From a checkpoint of a small transformer trained on Wikipedia: normalized queries and keys, 268M tokens.
Each number is 500 + 50 x the weight over its row's rms, rounded and kept within 0 to 999. Layers, rows and columns count from 0. Numbers have three digits each. The size before them is the row's rms in percent of the matrix's.

# o: layer 4 attention output (transposed), 384x384, rms 0.11, rows 63,127,190-191,254-255,318-319,382-383, columns 0-127
# v: layer 4 attention value, 64x384, rms 0.113, rows 63, columns 0-127
# gate: layer 4 MLP gate, 512x384, rms 0.112, rows 0-31, columns 0-127
# up: layer 4 MLP up, 512x384, rms 0.121, rows 0-30, columns 0-127
# down: layer 4 MLP down (transposed), 512x384, rms 0.115, rows 0-30, columns 0-127
o190 096:452492562555519448453499538496557507467515453508503500466411514513511511568423519568463392587600579584480421393470575467577456494518506522466511493609448524606485409552501466437469499509493421385542456567468513548494456483485499471423519503505488568491653474438418497499475462560521432531530518495464465527449434481497491536537445462544471567527467530547545598516473472458551406482407
o254 116:590483525498512423468376535546505483547561491523598521510552543457507538529508444491554473518491521523444512517483502477451549493308475475424557510475418553412440525544500527538433421550439478557520418527501516422515553527507548399465514517566568381534517511480545464573515484520408477499518428447525443482494543517597528525496471463592455546400511530496611482482451484509443508596479
o318 085:468456480497433483493551461517611518551624481486505592509491465493488469483462552509477540454496450492507499560455516434510474540526560438525486499488530554539497433529553526384519508571642523479507592509529468505587482497425367534513453532549468509502498497479435535506581510484495396527474508563631509480514530481454477500557427533487554476482472412516467465471566532506490464460516
o382 109:549451504572571557577497541464475559427420568489455432466543484517546581471563491551529400466454512410511514506545504491547565511544443475526484520443504421494550535510501518537523442601498647525523496491481491520516487480494552489478371492585444447494444482554429480494552552444535474573601408418395560557521550508474488628485497514551550546424514536518425421481506518495516514449604
v63 100:526489391476487487503484491499528500490461503552461514481514493500624425499477535475469439589355493474569466542489559567516424525461460547475492462440608511507467526542548501485471562519480537588485513435465455526409560477519470651448462410508521462485517556474494530572481463502476464503468499482512642502486454490474477534429559543471420463493519476490380396444498518588483452525497
o63 095:512587560467517503546518478514508654477501558536444477536585567476551511497460473496495548545466459536509492499612542489458510504529566547419535463460583497407547556528496491494447524542512511545599472603416544500464525427468488442471493533498495433537494530553416514450557451463537503439518425454534437485565461517551429445577533465543480496436507458446579440520445472578482535555407
o127 108:509530477565562575471525518565469416399512506448495503548515532510476603547533422572469527423514586470604552450565556521493509489454571572455381487455448542494403490478572478483553443533555520501512521494424546518564535415517510546525551496522576552395522464517519591496523609530495525584459534458439509463541506484537490563612475464509563553464485433564491572555446539479522625480498
o191 093:457557551521460394555382467487435493415450495538520421517497462440393490474552522500487599412523438448511483398380491467480511524481502433587584624457441486572580514494482573457493484506414581394460408456565482481541454517500499529521474511429521462527561527575465435445486402590524499491511500505479541418514589467565497432583456498539493490508513546462449519528535490419550465443538
o255 107:473504534571464523565521528579547495442493495489556578497483465517562478506436517512462524468548420628552507421493435495579415550445440540493458582473387550539468511461444548489469550556511408513466527547454444459464491606542519574557538467492457565605630578544527608576496501410505449633485485487545519511455448492536576460508515489501466533542499522530515509455521567441514459514463
o319 089:517509418482469471462372419404569483581535441481451476542490456411467536480559553547519473498509472452473480599489464533522534497473499548503558456493566512532515458429549471541584540477429502508474473513519482444450548527498518486526531583518466457510470542485503383496441531533454510415511562518463520551561466440411433478457441483471526493524448453520514511531488503444603481590499
o383 103:464607420471498540560558422480568433546456453546514566544460493531607379547446467484518458557500607511541528525509548483529442493633503493494470425507515547479536552527500454496459463475550469502523484519506527574579401518533444489476497395596534369438397482507508473490421502558415641602557398536552459516445433462462495569469562518476539508502540481452519490509615499516538530512446
gate0 100:398496438579464508586536444517513593521572388460561479578411499436474484537442515472481423417556403489508511510500456530474539559613543459506561493465569538544516583510493441385425504487551487500533422475557415514489528478497463538515594451423536509594530530449574518495465414575562535540507552539548474493536449536458592546550483448406406504577538515500531527450578551446482554576476
up0 098:539462536493527506440494607544612514584496474484530578461462557406578378568564508428524501552425502504480512480412496578395501449488487564500577497561503578556539484389562459573482562474426438579504488458486537456386589480478495473412466523459535475496444499555544493431474558384443472484510508490418503379563534497441472438545540525544542448448507499529536553491491517468557492594461
down0 098:550513472483554477473448534491574488488457523478511503440482529536487510477541504557530491512490497445568532405449574507417576558443486460618491488413443559518467498520483484470415494479430496500493524544604518445571441538560513468458464394569499529464583367557333560563611509484545517406450426632459421534420496506480519433531502486524568609595517411511481496501444522515450465478486
gate1 100:526468464463484479416548472442493494527529474494553476439503461563544419490537556529430536553560475547474468463451549558539542532459514524594596471503456427456480493539492488558522482539501503505537521526523611469458514453538464507532488545456496429625459571533442449449492548456509547500586516396496407522568522540429535451542384543532505536525609475532496464461420572478488511459491
up1 102:587472466455455461498441545524522516501440591463542530438509535449444484491464424497488551498540439518418481490533533481536453539489446567547571520470450469431474515454536555545435520462371504457520426495510525486456474478551430490529559529322502496416563439566438539499548521422581534493416509401486465534479573414530554450532368467459505492436542493480457515563546523529583425532586
down1 105:654492467437423504539459492464449445518458465616506490473501449453415526515524438528571497498512619472524613493554513524446514579486435407552449447498566448493523489548530455409430451472484520404514493516437424588464546612415526453504499559516520444483459483478539495497550373532454533550428498496478450465620475538511538426403440413530500543479515418497474455503491487491474535526516
gate2 101:543485525479520481475570467523555507517429467451547451536473446620469397416538439472569491597485484481500532454545402484526476454536565475492436476405547566480521482482415524569563383453592482623383387463538465497534527504500462436587537500506485531500515486513540507442565542478466498535516469489526537594549491527528507520456470509467520534539540466449515545467467500444443513459438
up2 101:436415478407497403477506475512471507564554460407521552431424500506500488514469535504462473488490468534468488460488478521527462552475620431486560451462536486474456494493542484463431514529446515576482441484529576495446443559423478484473470459448449496432512469502487558539432488403486571479538543490476601500455533382431504579495449512509551585481474549414510446545524457509508447445483
down2 101:485487536445492405537452468508442438521456533575496447504574512523526488491467511419504490483387480563514479541526461414497521496526475518502587487503520573532424384494497495448546525427425493497447447524488374583554449538472435516415484634532444511446423414382498540518444524533453484396535487485514418547493526582499423420591549488554490482484519458471596482440487469457442496596557
gate3 093:449414506515495484532542484536526503433570524549511467478504474584486472485469522465573511414465525631546445448561480467402466499520537500565613506534482517531516530546482493492490523546540520552606524496472452442436546566503561498439512524424533519475534509407598447493508511503454502446551487463461491576437470486476444512567481426519473536512520436548456431439494507454480476492559
up3 092:519514549543466532442532504477478478474510415523511438534578453438433555531480536556428485569462468550501541433461483463512475493505573547580448432563458505464463552544493425452394490398498509456597442509483492450514557465504476450518530498382415547535525538447521564540496432575515420504461566528520484487460444438525430494474489501515527484401524441552512557537416414602600526441553
down3 099:512492422477513494514552521472542606460510518494557521616588510485517501413493513555570508441407557484549513524492547568485544480479515455530455504502430599475479480559521557524492478470490499551542497510475560476578585516454474452466461455487517474470507494535411436480555531490452451529525460569479503459496504570530566460505411471560419431493453441592449486531481521498472510461461
gate4 095:534448478587516473493568523541555477525550470456577524533459518539444504465478512490607539498457434407490544423489498540455499591543583410494544455535557452493577473455500512570449564640465510481496407456552534553498455519459433554473536587456516469491499483452578503479454489461524553521378465398534562554572459555642522488513554481594585497493531517498484500474445520466431439519601
up4 101:440551573518544523526438473538397450557509455524484415527506468504604575533484526559527524532607493521423430428581406535552479472413434481469616511540546453455471559489596353468556462576501499487464528558459461394585427480514545513537560554550536539472435512488486467504586458503403592487549506437434533498479473469442566509523559487413488511511463632585441561479511520513578548550465
down4 098:581468607502547512533448498502581410416559456413469578525474461537588618473462428473534418468401415470476525507411453533524557499576512545483574505535590534554459480455551566467519463460466489543589516452517482429552519610521542437486471511527515544520477542506492491422466538503512548497533551420457570510527533469495506538509486569590548522462542491522594449507506539467510505511523
gate5 100:446484539493480431542533499568556451522532458506536536537490508522484439528622531448569455469442529600505509444512401488455527477530510484422476551460465536540593503570464443562570449548571505441496533483571541518574495471501438488451468491560549501428530530477478547452468582515510458480520525511482426568563558494623495535638528517456493456476485414477608491397576479420390483495527
up5 098:444558473517504552534537474461484485498489475498547471431588444539477496513538571437457486588541565515514429528610509467541663541526538446520450468481536546461510576448553464575571457542501501481567515370569480538434486517519515426566498559546478511463483501519507543557479501485595540521548533546551452451472490591511506558545486490534513496510506614510522446469533478446509514494526
down5 098:519443492426564450498578463591574405420429538521581450493484508503483452570502525565557410444619475483435454528588442493534396426513527564562535506443453460550485440474472470526539483605496545422491476468516607423581633544455479573552457381551497351514475521410507450444565437467499514508454531469431541540481552368501556564441533549419490506483463501589516435515480355479505483447488
gate6 103:492549489490516501538400460498523552506586543545566573501525427516591418543475455473500442381475427477541526506490490507471580551425459387461510479515439584433563489539473502467467597528426505524455472536564476505382458423478452516515525537551561457514472501558555549425530542498383502477487507511500451540466543478539490548554438519618470518519390504559470399409492451492468439451516
up6 103:493618518418594494484393549561496477523560396501521533438482501507489557419493442483471406485490397546583472516468441509506435429525492491474448463511561496460587466547523547415560556417448484538410484530532476501481587517513510444461524545525441533466541546547512525480640501505490457528593402521457478491526554451506434468530448513567513553570501531433577547521561587466500483458448
down6 096:482445498430465474546435556497510478501413477482615549535497486521471510550460486428442474485515458582496468511537450484490504533519505447535512491499519496480423461499549481487519498455424505550574539551550558463466544475454463522384472453433421475536505484495557530493418484455581473544479478433490493499552435583573423503450505406497509512623424490530460398464464578509583499427586
gate7 098:613472508518522463410542499556566523502583470540393498470457491575443466531571596473467491483567489532562520397440470488562496542618501474456457486549568483546512540522462487505537442616556533495476481453542430549524543519491481480476593447479502558486413572531457549481496551471507430512515496516537450503597500535522514512472554521622464477496482545560440422483418534522470483474460
up7 097:484469456557547542475505602523504526498446482575491522499545472393570535485450505569544404523465514464607585562461548493500660512431437535519619557522584489548499508525492521475453536452471506553501482472435450546479523532446468545511496496468581519547478535398514441435528395438518472428489498457485506590488548515614441526511507505458496484427462359443532489473494544541560460479520
down7 099:497417514516486501444498493530559454449412430555524446472501453514524554580427590481548547451462430572406416396530524556564620470542445473429509577539497457600542545535466437581509441478490580507482473559458471418467445491448536552412491496476495509510467410563512487399466479535405519520594506570545492460511438551590536465560469552592449487460454364485411493475468581507508564441502
gate8 100:473444438495493415561527584553447486551455390499464495575488423522534563381431461553446504429577494527520528458504447489498478491503511470388469600492589578478433510500502477515431517498405465452506367459598650500463555639442590581402391592531482495564496514530507475527463508479527524473443512480544519473470556522435420517569555536497469518441506522437460550438485516493479386569473
up8 106:475537523559441514498457561498448549528542489453527536593457402465469506584516476523542547385496457560540485448480573480536555524497526449508432473527537514514482433488487504577479487445497489444482561488540556539495560510621549494376399510462457498456531410541525478522552605427551479441481517492445513542427477466483482421481480465592486439522527549501450537472558524496505499575442
down8 099:546500479498573516509630510505549428473545569505511511558587596609515424532544493525483485549490561501440493548473495453546527468448496622556487458561487492543525422494461478530455496423590547488601468529527426477490443521504421561587522365549459484498507484483463453469486488427473466477581533495487544486564417460476560513505527456537537457559448465530468373633469426531520517411436
gate9 104:528462468412573587502474469518515488542614536498604537525595466447484423549542511588467429589503527481449530460528495518514537516460550465444423511556511528526486480441573489540425488499418507409526536439533521469558424452411474514432505544515495486493488409548468520432458401474506592490507507561412471392520472537507443421471460451473548500620417499497507493493533515557571472367540
up9 104:476542444491570499487557515384360499535491470589524508435511432487505450543589406430528523482405484462463481452473506416568558485537466449445487530502496470623531498527433463458435403523517464456606484663480483459471388547538464549488588475456466469443434445437520479442424463512541456500529516542524540526550510488472519491520561497534563536423508481472411540547607458537561437490485
down9 106:531436566535550483501539522430541527458510537525447410465480491473484562463411496546478600457463460486547532464429409382336541422447429545492565525508488451554489485495406437500513525528518459544527532504496509589577513480480533481485434588349471473522475450524466503502506520503486441558514570475455536563443392570505528502494424550461440511602430529490623479423559496511526510553544
gate10 094:524521477487468513452569502465452491448524502555484486570488580507431491409498488565466446518510489503488526463414597441514500472537573493490472560594591567553579538490516480505470515437508446567488440505475462584458447537575521482580461487588408445489544482461441510396536470530539459524497525523514544594539590450516486453455632570507497487564576536479475512460494578450522549523613
up10 098:452565408429485540480478460475506426475610511608467508601496541576516471486485478451422445401541599464559438489522528512460515456532578415502461525546421527539498561525462394512445463427522475502526414519515465529600499408653583444517476431454597484450490443459576435507419461564536468505467500449457513487422522444539495575552513546519459506474554601429511480441530446547409503500460
down10 095:535547508448420472463456526494585507509542491473458592452514520432446609614618479514518495569450513488562502489408436460550505537536498551475512514525547519487518427407506567438524471565531533582430525496457499460454451477465462556564524512533425527553563427480500517574526478542451564494483516522568563473562486416434498490462502454574447526529458384433502546589496538634580575508502
gate11 098:545492485530503438523537460544514429501495488398544479494507447578403530464468577469441518552455635528486574510469572461575432433558543486608551475540485523507418543538578521568446558456514529461580429486654442452566501497564527561473528494470523488500490474510498507511582484476472510489452449483513445527407523457476515496559396425534573507484535559508460504402545489496523482473523
up11 098:539521531477523474542522494503541460486572532417471549556455500444548490561443494532458527441425537400433481491540493504556453554419447495545536473595474498439580490472556410591494498469510537406481430519511528540458507519445518432538469479457522473538469491581435430471508556570420480508495512505464466509473547422321489415465495407476503518494550411447574494482493538414518394586503
down11 099:539410534459550457587442554540498506441469531555518552383494430497612549581533460496556559460505513506587504452465402493440478508388528477551485466617533516555424416432375524483457502528498516398440419577394466455395575410455523465487488534466519503563456429503461567504525501575520497559449468567544513496522484590435588518497407585488464454419466534497504493418508477535484470484434
gate12 090:493437513424435503566435543512506506498497538486594530421517580465554482422503544526516446479506512560520488385423483527541475520560503526489454511555451538517554595630522405464438443473466563501494516489443482525475497507538617468491406450463452603478473496355584478454554412509554533544530477473424527529413551504415467509533444452481504580449548447490532421496480486612507480583422
up12 094:514560498510504570381477475486517466514568542419478477530560553487516599487498508503498407551453542487458554510529436508526549476547468515576539476486605407470600488520512547459564499432536508416461523428509499447550464553533454494458401554515598457384457539519453558426447614487482416463518549505546538537490518466538558470525495530481446402519513491509475417473485529501481554539501
down12 099:475541456531588497482482531441452456518532534500449508482463514523434461473472459478505543533491427479410443484512504551522501480444497541510502540557516516498559562453573489438539588478558477436462662592542527468453516461548448566511496542540631566469423466472453461529504528484475448481580498486443446566537433528595606514499595434525407513443454389426521527484555538446444503641527
gate13 092:562469583539495481572542534501502422510531455558586462486451476548437450468504569499492492479466640470464559510497494468548457381561494576552455529534474426419476522566556466490436405495532551468399543444530512546536546566534473528475436459496543505500552502506485542540450415465574441440552505536455542479530454419545390494423477514461595517507579498512422489430540502445521536477524
up13 093:558485495500491526493460574469601477496523476578506466535488484506412489524557535495507560543529414521559464555570475484462519520462496535554480467499481416512366538540496586505609455490565522542555418568436516517562475551471478423519584454466509509499588558526545502546439539471466502524465456497527452476512558483465480479469471512518512504391482524571479504450557581576493619407571
down13 095:509400558513538513489523435459495482456443549495559478610429486441542436539464537475533524494523469515546552497498536548468462390486585483482531524517477453464555448499480497542509378515515505458524457449461555494610510519482500535575529528517505425521451597557551440443537473514606521529528591488626537490449557434590445504482468463484496568511477529475549462498575483523583472427535
gate14 100:579546552490600438506522564530509456420527464559558519561451438472441527474572551475448541428437502428396470464510531509477576589429496565448520483540413496552517532501551559445476479548391515422552440489469497488501523557545455529527468490469556477480509444550528596484439545513580482539536496538456564441529466492488451528514441418503543562541433475540547523412606551412495450564584
up14 104:416571490474468511538537483545516447488469521489589515455559494470438513548516504479525508478483470468425523530467466514521475524471492441536486479566535565433529443507448580432522466523447516478548476458454467478447473552472597528448501510465590460455613489617564558427480489558583421549582568512521477438486396475506476621557470482439489475560402496455474503479540424515539490479560
down14 104:492488458522388434531604534518516442497395519469563496416472543540447441500508440470528463478539558521465466517414456553483366517545495418496482461546524492464538409546501506459545484452520490518554516549524429622513541498489608532474577428511517380526605506589559483439534516511405457505530555492536583507528509566573583531657472453464572565493498612561483538546567553493534537427427
gate15 099:500533535530463450425452468572522497469601513522542429508536524382465462476546371535496451539555519566448520536438538549576518456501525532464488570464484479507517468468486501606503462476544588471491517482516548620530458525501439394423448466451506513524454496497518495417493582461529517490487370513547539432458610480559476526516598462546516523500551532491448459449546454451551487431479
up15 096:481538522483565478490472509467525570562501530522592468528505521531472496479505440607449419472506535507555554543443577470460484414547503412453532474523548546451531472374501406571642566463469497552612532519489411516534449521460477538484461550512543547529462518493466428536568488349467545506441538512487558479401547476473486514559493409566526494550488422583489527416582478507524488527607
down15 097:431466530489508463579546561485528465596565592505529337524582510450510455451480483577486522493483535546553503568502550423505430444483520464546531487463561501472456580510555562478526479464503567444507426539612487457424441473541476534512572553569547458483525492464523555461509460447525421665549480489526544541501545539575570480499506474522452545491521552511555579466477481508472453602521
gate16 096:518521462472558468480519535530489487577463513541455519513509386480570447514483489541577512497490501464519492599490436434404491543503486520548516367466470536472550466538470451506503468519509566508519574511529460518442574456413461514474381536445580581498495502505515490596521421362563533505482457504447586471532428389577529493427500563544501473559394498525571548598584562430580437539508
up16 093:460522489508523410534603473502415475566463543535444527498460503592508464520440569477432505542519546551505566510549426453566498441489419483590571429451442591508504502553473522509521498573461521495516536540556515490505427464533543454448486421382544600516522497488541548490467571527593504544396466458427517410501527544468584535574446424474548550598431503494588434467530542579517448556445
down16 095:466511534472459540467536494533583481492479355472524609554473441552487530439450412552445510484486465482444407470454511443517527555479566527543459500569518495491584454434519424490569460435484402582513489461451576529545492510483437558537550523529590470501560501519482569552443592537442594470454493459562416539376509507559492521446534493519443512485404487481504524526528575491450493462443
gate17 096:500544457543471403614523494516492494452547474506481527509520495603498402371579522528500517513392491480493475420580466549499444440488562292540554456479475434549535520449478534476459565445640482519540545516515537492513529572470472491365458511489446516496547551527527509542560579385494589497556559474540547567490457434478478467431555564436503530490465510470488482513516561614440499462471
up17 095:529459465470402519542465487506494463484452562466594552570517598454509504485486537569566520552431510505499493546454451466576594469549486551527448645486537469465515548400533575494525467604514459533424490404572398585617406463505482408476578518564541496459516439531565464538467526693507483467450434537577449572444453561525518616583651517519499537474533578507505468488481524527514488562529
down17 098:538543447472417628514496524609510493547491473566577442522521474440545470496535512507552413529523500476562546542477495542544457478498490555473513612467495455527526540618494489577504562500495510443465465511493529437539419461404470474552343555539515487521630501562514550425611490460530542483436485598578504486539464558494415495444533456423538527517465431665531625485408534480586418576481
gate18 097:473554519522474463525467496558536513471458530556553565500522497546476553526514566479539524521486514561543513492440557521545444567544562413513482581464516506414539518537452466438527511453514471451460425579500564464539529450566473560521448523586492568432497562495455488422428476476419557484567405494536475476490584443504570458447553552620519521491524516545495526495538478465415520499547
up18 099:442456506490522399524545547558503426458469492573455542579572526479453468520456543437532409537511557489550510562615543472478515506507518538467499507507447543441523368582362386429628541510551557480493530505531434542413417488455556494593600605465497489517564481468466501478503435508517482527508458454487518500464470481527522510506481506535553576521448467557534459528536459606517529508438
down18 101:508642521582483504448476477447540586583480513538499473542495480466509560442503535554438488487519516552563540497509465587512487469407526497530546476507576547419509507470446513473518557563458556414488477503490502441471461527475513472566477427501505655494496462495513507429418494533568562452477411428495573543440520510452497503466456505513482543564502575428507557417497470456483393511484
gate19 098:570507445486384487477493436555478507461462539487481530504414558585481468518595449541420409508481584429468507587520533524464533519575461515577468546473564523486501521512525519520512529463528533506510525457554473517515507513493507520599513523578519431512478521532506434526501494512491547578504465520506418514485480509399484579465456447492487407518444483496518515483542556559525538546448
up19 100:497499433526510437504508527486494494457460543489510528517452465563528548445463533578390432507537564436514482572519528519499489543497383511442455528534523574506575489390615487531398480557481553480501576489503535472540482424474525535628502554476492491498457526512517449458496487528542518596548533437385459543468586484473539549461456479539520453524490485452512539535557416473489516552426
down19 098:434463516421568456525551492487512479485524584496473502493449457512493454494499505413578432541494569368469617472433524388483523565531568469502552466537463455467503467550485546465485552538568472493434471507498520442526513593458430532481515575522425508457439459479495504534452524436416422574486524510567456464448540488481583562428572514529546506556457473490490531505464532450517491574465
gate20 100:564510531584435542508536517509445512507526515549530557525477477513473511529565548483511531500437484506520580495413492437450492520420541360519491591531609475466443510450436476439544594514505513422500441421538481566595500514569492568490504444492470470487463473517498445470532506436514463518515509535524515431525425481525562458446572456537513476479539529541477447483526567531462461390501
up20 098:492468497433504568467470529505583485469496503515574581515476471515564545414485463484461495409450462528601426416573519498449448576516490495472488524528513470401582572603615499523468471549535382546505462549458547427447524533492488448450485491512473501444514594478556597559523531498401469510506456467540493491474529419549573446434514523554508565507594479456467474531530474469475447523452
down20 091:543428516483480533535583459521512474541440449526557544503487350494490478381501497396557486478462486512432463503465494454479522490466600429474497513526495434479551503455473523515456544437493476471469497445524386644427557590427548515407498568477460466508505556503407410487462485551626497374476473535528541524518500471435601438482426524591593535481566410496432485537526461554521462512521
gate21 102:499529513517487427516519623494492447502533459512505558459501569498420549530545492546506476470396510506498468552444449537549441499497458408490497518519488505526446455520482462598450456527505490459445491542459520440469498562451384452470455425521472484490429488387513536465545551445460495514399493442484523502524569482430517541607584499508491514489505582574465491500483484502497434411535
up21 100:503539446498422510516471513532529503486501487575511511520446560538591384517493470573521609472519442503545487448488479500543529406517563470470502450588440564498456595568536518499491457514449426521547570514598489447567488505459518530546407494468496629515513452530482500506511488419503511500429480476524508473503580483531489470481526392617516494546568456589454429555430428463442539520512
down21 100:535513535571501509476524441421462532431488579619541474463419425527487454476551503524572494543584470668500517523537466547548419569443531534508439479548537526406532462431476464506477445616540545529530483520514501501431538557529568464539489451454488633576462548549520450441492560430413474489494485558423559441546575502494494517539530543412532515480579462569499505469565487490502362531571
gate22 093:428522523535435496554520372506411560519422497457513574528510468493524454592536528424472549418491396548519545501482522582514574568506519441417584479511530554548495409514409455475526587527539524490581516564473465554495475524418462490505536494504536577545403530549545504514477543559487549550571535541486503524515468518457518544475540503451557447486531545479563489449553425453595494522474
up22 092:535464491578481531543566542561470613561484454533448506555565433451385552461540463589556509497492603549533509469567459514527535433462464452480420486432472384478525489542517454420458485492489495507519478494475566461571410529574533556526490544532468549483610489382546526531504581587554458469509513471558510485501459477528441517503560397546509561478562483444554504557478429477455489488549
down22 091:513462370457461441451489484430480469485522524510522492416521623458448487488550440432527556540450520397537482457463502543515554510527470511540507531421461490446493514454503519454407479494475518505434550480549474487497540545496456440534590479479498526496470558532491508445585493461458503439485550497558475458442512599494523492555411418496510600525581545493506450537507463534558560636500
gate23 105:461495510479524438521545520529500490492488464427605563487524552513496497537520566467536434453517477555608588573391395442511572430525569593518569491503480535503524462451498517547499390546464554537535423475558452537479466585450501484465508482472511493540568489469393508507493476578516535474466570481466497514594458558427487439498444487497419522592470531559567460475556488492422531491568
up23 101:495582564547427517521502565547526483393443508485556477507496422418470460550523555520607490444466539546501525565502370405571530467486450561444525472442517538508580439624520541476527494562451464550558496446528527552514445512511463470489450470593532564477432539547424596613524501486494591522451556483466518500495565486425527465500528482567539564631413478539481414478518495462373503440580
down23 104:419389513565435434547507497397525534473431510527480513482496479497485488538412437495528492599555525528427463507543487494514543572540538513458497580556484493542394541575525591578539520486453459525559475449506427500527484592597570462477546521445475588548547561361450449525511510572599510460445448432493585520467509555518515494481467532512519522528555520456442473469532485530491396524477
gate24 109:547417475459504508570500519578572464619517446547509453474533532479419359664466445492434487618459530520523444359499528479511472551544488453367538668480571442546497473438415399519386484478511513538550501441518593460514483490477463495441449526474502425492591478501571431469500489482487501514404442522494489496529581527504412524561429510548548564504542490532512470469590539478518555570517
up24 112:538592483492498519451597478481519503419499523537516610553474492525540504489614604613427578542413509568537516577462436451443584572444386484570545520526456394406567628531576563537485540509443536496475513463492467513516486537598547501516481479584490544494455506529522533532501556511535433623524545497465497421471468413469498463544445583463498524488456441519512531487445546469527492416480
down24 105:510461464577543541584469449412449534490495509485439459545663504555510572577487541476557528468556572572491601465538556569537433464527434586530487400464512378470499513546480468402516641536558548494486541408418481530391529530498512508534471439556450522520524548473522529552492500448515550544433425479486538448492529477450508436415422485487467606470510498495514459468477493477412543472493
gate25 103:447461495559383574517566520567559501568579516482550522380475564468515555532541430509464483550369568438346515562506453506578470547520410476491491545533455480470523475429466529576508533473419518348480505506490519564463453517591447500562449516472467531505577604461610482494506435600472453546487617497464451593475527469549513491505509580536505498454521538510492475525530407525495460538527
up25 103:476552521475531499538456476490495472491522499470488455507478469546524487417547584580490500605559393548517514534496494459521557524507504497573511443480512517495464482476560481511500500557428550550558619624396559556463498480502439535448563464528539618465539518505577378535541502473410445557551483424545502530435421518553476448498571478477615475522480580529536503542468561564419409491469
down25 100:503542524487477404452589568510489542567446476463553422484592519503432451470481473524512509520463528531504472513483481438521510523519463497539507536436545452555455490542570485418510501549518585550465480482489581526486487491479530600431504580486518386427455570492415378590500469513581480478553521426444505526408534490457482585479590481532507451524529500565435546487559447495493543476471
gate26 092:462568576459493623517570472485518436507417453510571482473538573537458503509558495539470500545499526457429509484521466531507550517534444528562512492542462551447507572562510492552473405408489339413530498509499490524544516543531428564479530411476475512446509515492498407561554539498575567529509502400513507474471487485444534581481492484358547456499536518485479471503569574562551545448489
up26 097:428490542548536395491573538527472531437531548386493417483470490479544419484476505536534502484559583459433554447374543559473412484562554440492537576405499503540639517567581509514510541448504536571564635481499450476450502545486456468536532533481466543469509463430418542504553442568507464466497478438570559556442456528456418472456442453492434517393423484517522575460582464595515474478512
down26 094:586541391536544500498520504557510555512503455533545525594437447514493508411485488570526523516458578457545473513528427674529509576519445496591513531534431563570466492374490556423400603527548518440462530538459502448441473459442464508492500457624534538488425482531572453504452550488448441508469493466480445541477490497511496493477379507516494501538470448479470560519542563475517495504518
gate27 102:434571511451465436559437558413512458476443488545542516463517492500460498480443449478538394522538454415550450507514449457511550493521587611514458534571564574456574642483576477549459446564450573521557456440501449496503490563563478510464550449511554501509507594427542515466458411501492555496455552537507498433517457449513629487433569508504507413399481526576462446420540507512481515479494
up27 106:468551511503439522428423536409566510497559490518514572488464556577458529540492408451506461535499434529449504457410501444492503430400556486496539536491512531504514477538521459460513412491490635592599477415466464498486508459536510507410447529448458537518568450491506675504426507466528559508496494571543508507567453462551479405571589539457488514509471455538566495499543531509461483593498
down27 104:401487515468395478518413429456412510545509483486499484507495445523527536567470550410537508473505577495589527497450550523472507516406443445518577470534461416490600532571532523567496505531611570507553491458524587381572445533615519528557420522485488460492565389529561499450454550445479555483442395465407415459487487576479494579435595536420519483552506527511511544571547527522439443511423
gate28 098:525483525495480606514635536551589460499481524527445498431418522525513524497510505460556443577486580518584505502688476508473431586505473494519581481545514490544467484564474451546404510513559484558529498465470443526656498554544501470552460484491491586506449573437509550531470438555464483400515448482406503519505426439535495562506469489523538523473465514555492445592456501579548504472441
up28 095:483523479506441542470506509506463451555485448503468553414432430523460580511447491497541511462499430457559419561475364393489528459456444469517618572453418478433466462443510518457491500489563431523497474575535566436527576554494508466556378502476534544480491537523398495577598551491558450498426537579487484514446533461506469555557568630550593549446482462491440553479518561571514486506484
down28 099:492408472512494496532603464467490573411462493448501486501414511521422470488493472507444487547559581511501497483572441453445425586412529533540587536510446495504490507505563553497506552498572493485466460536559465527503462552485451571455502449583556555516456444531548446494378568580413513511581469547503446536479544411537534601430482501497566404526556517552519487473450532518464515529571
gate29 104:485493582513513400430483560484509566535490492511467555532514443399573404579453518517561486522488443512524476482519526482472458528490516560514479503509490474511443494417453515446495520471470574507479492475488471504474434570468426487453488490553480474408474384457505393463497478532465554496391407592426493570493466522518377494577576519468525449417540483513671532383495533471457531407532
up29 102:532520511644487487554354503508454465459463487521449514427516563537507458450491515608416493561615487424486503461498594518508471519460516421492542558516575536479468559478563465479415515508562497541499513524532457505518514469581536505408643584522498532439452537547527521500535481556512487480457514486433417528540529530558536424509496477516464482549474417444573421572498494456542468492523
down29 102:436500544517493528576533437459428552546458543376505526575502505502530554459520544517470493501475541578634457572445474443512487516504518500512408478540461489423574487530467566527521500518549600492546467504583565432507498417527625509550538634540558566539535508467478449460462484591550466572556427484468523560540487434481452453488538471472501446427577503515540526628497524427521548462577
gate30 097:468508441498529548475455539521470480545596426531536545528435500476435459548494480490599532451533487459495470436482469561528432495516548538388446580571500522546553517484514512522531540576506448507507482526488500427535388495556530593540487485495492535543554448508461487426539542477532529494525496524461482543432486457484567583508384472480544451481541498606582552641486533461468516502483
up30 094:460526424518531597449537458599484573399545471537443386419547504470529468501458414510458480542624557541504479448510585593436530463537498512535454450431429492353568543453459555427538378516422459501533456447555487518507560415556460508464497422511607491454519500510435468482460506513501513424443521475535504498523513543466457478405541529471554503565506535547496414491529529488442402534495
down30 096:536525487543542492539399495502491544458542505581567502541441430443548494492545486536525519543426478441542488569508543556537568578469524506546568544492439463394496549518493451475465486573460618531504506390441497461484554436410491491491497549529516556542540487525514469456502416515516534470529402502456533497518535499553442481482533527473456503548525510456447551530491485532513412534505
gate31 102:522536565484526592479480578485502536509441525529485499456507510554445504489588488455437553495468463587494443537577505409389520501555513481532454455446382451514477544474492453364510442524521513472468483529470436480434487521473424592454512520382592528453502582503469459512473521640464349547506500493461447483492462515452486520531401459474534566482568488436491568514553462565528469523510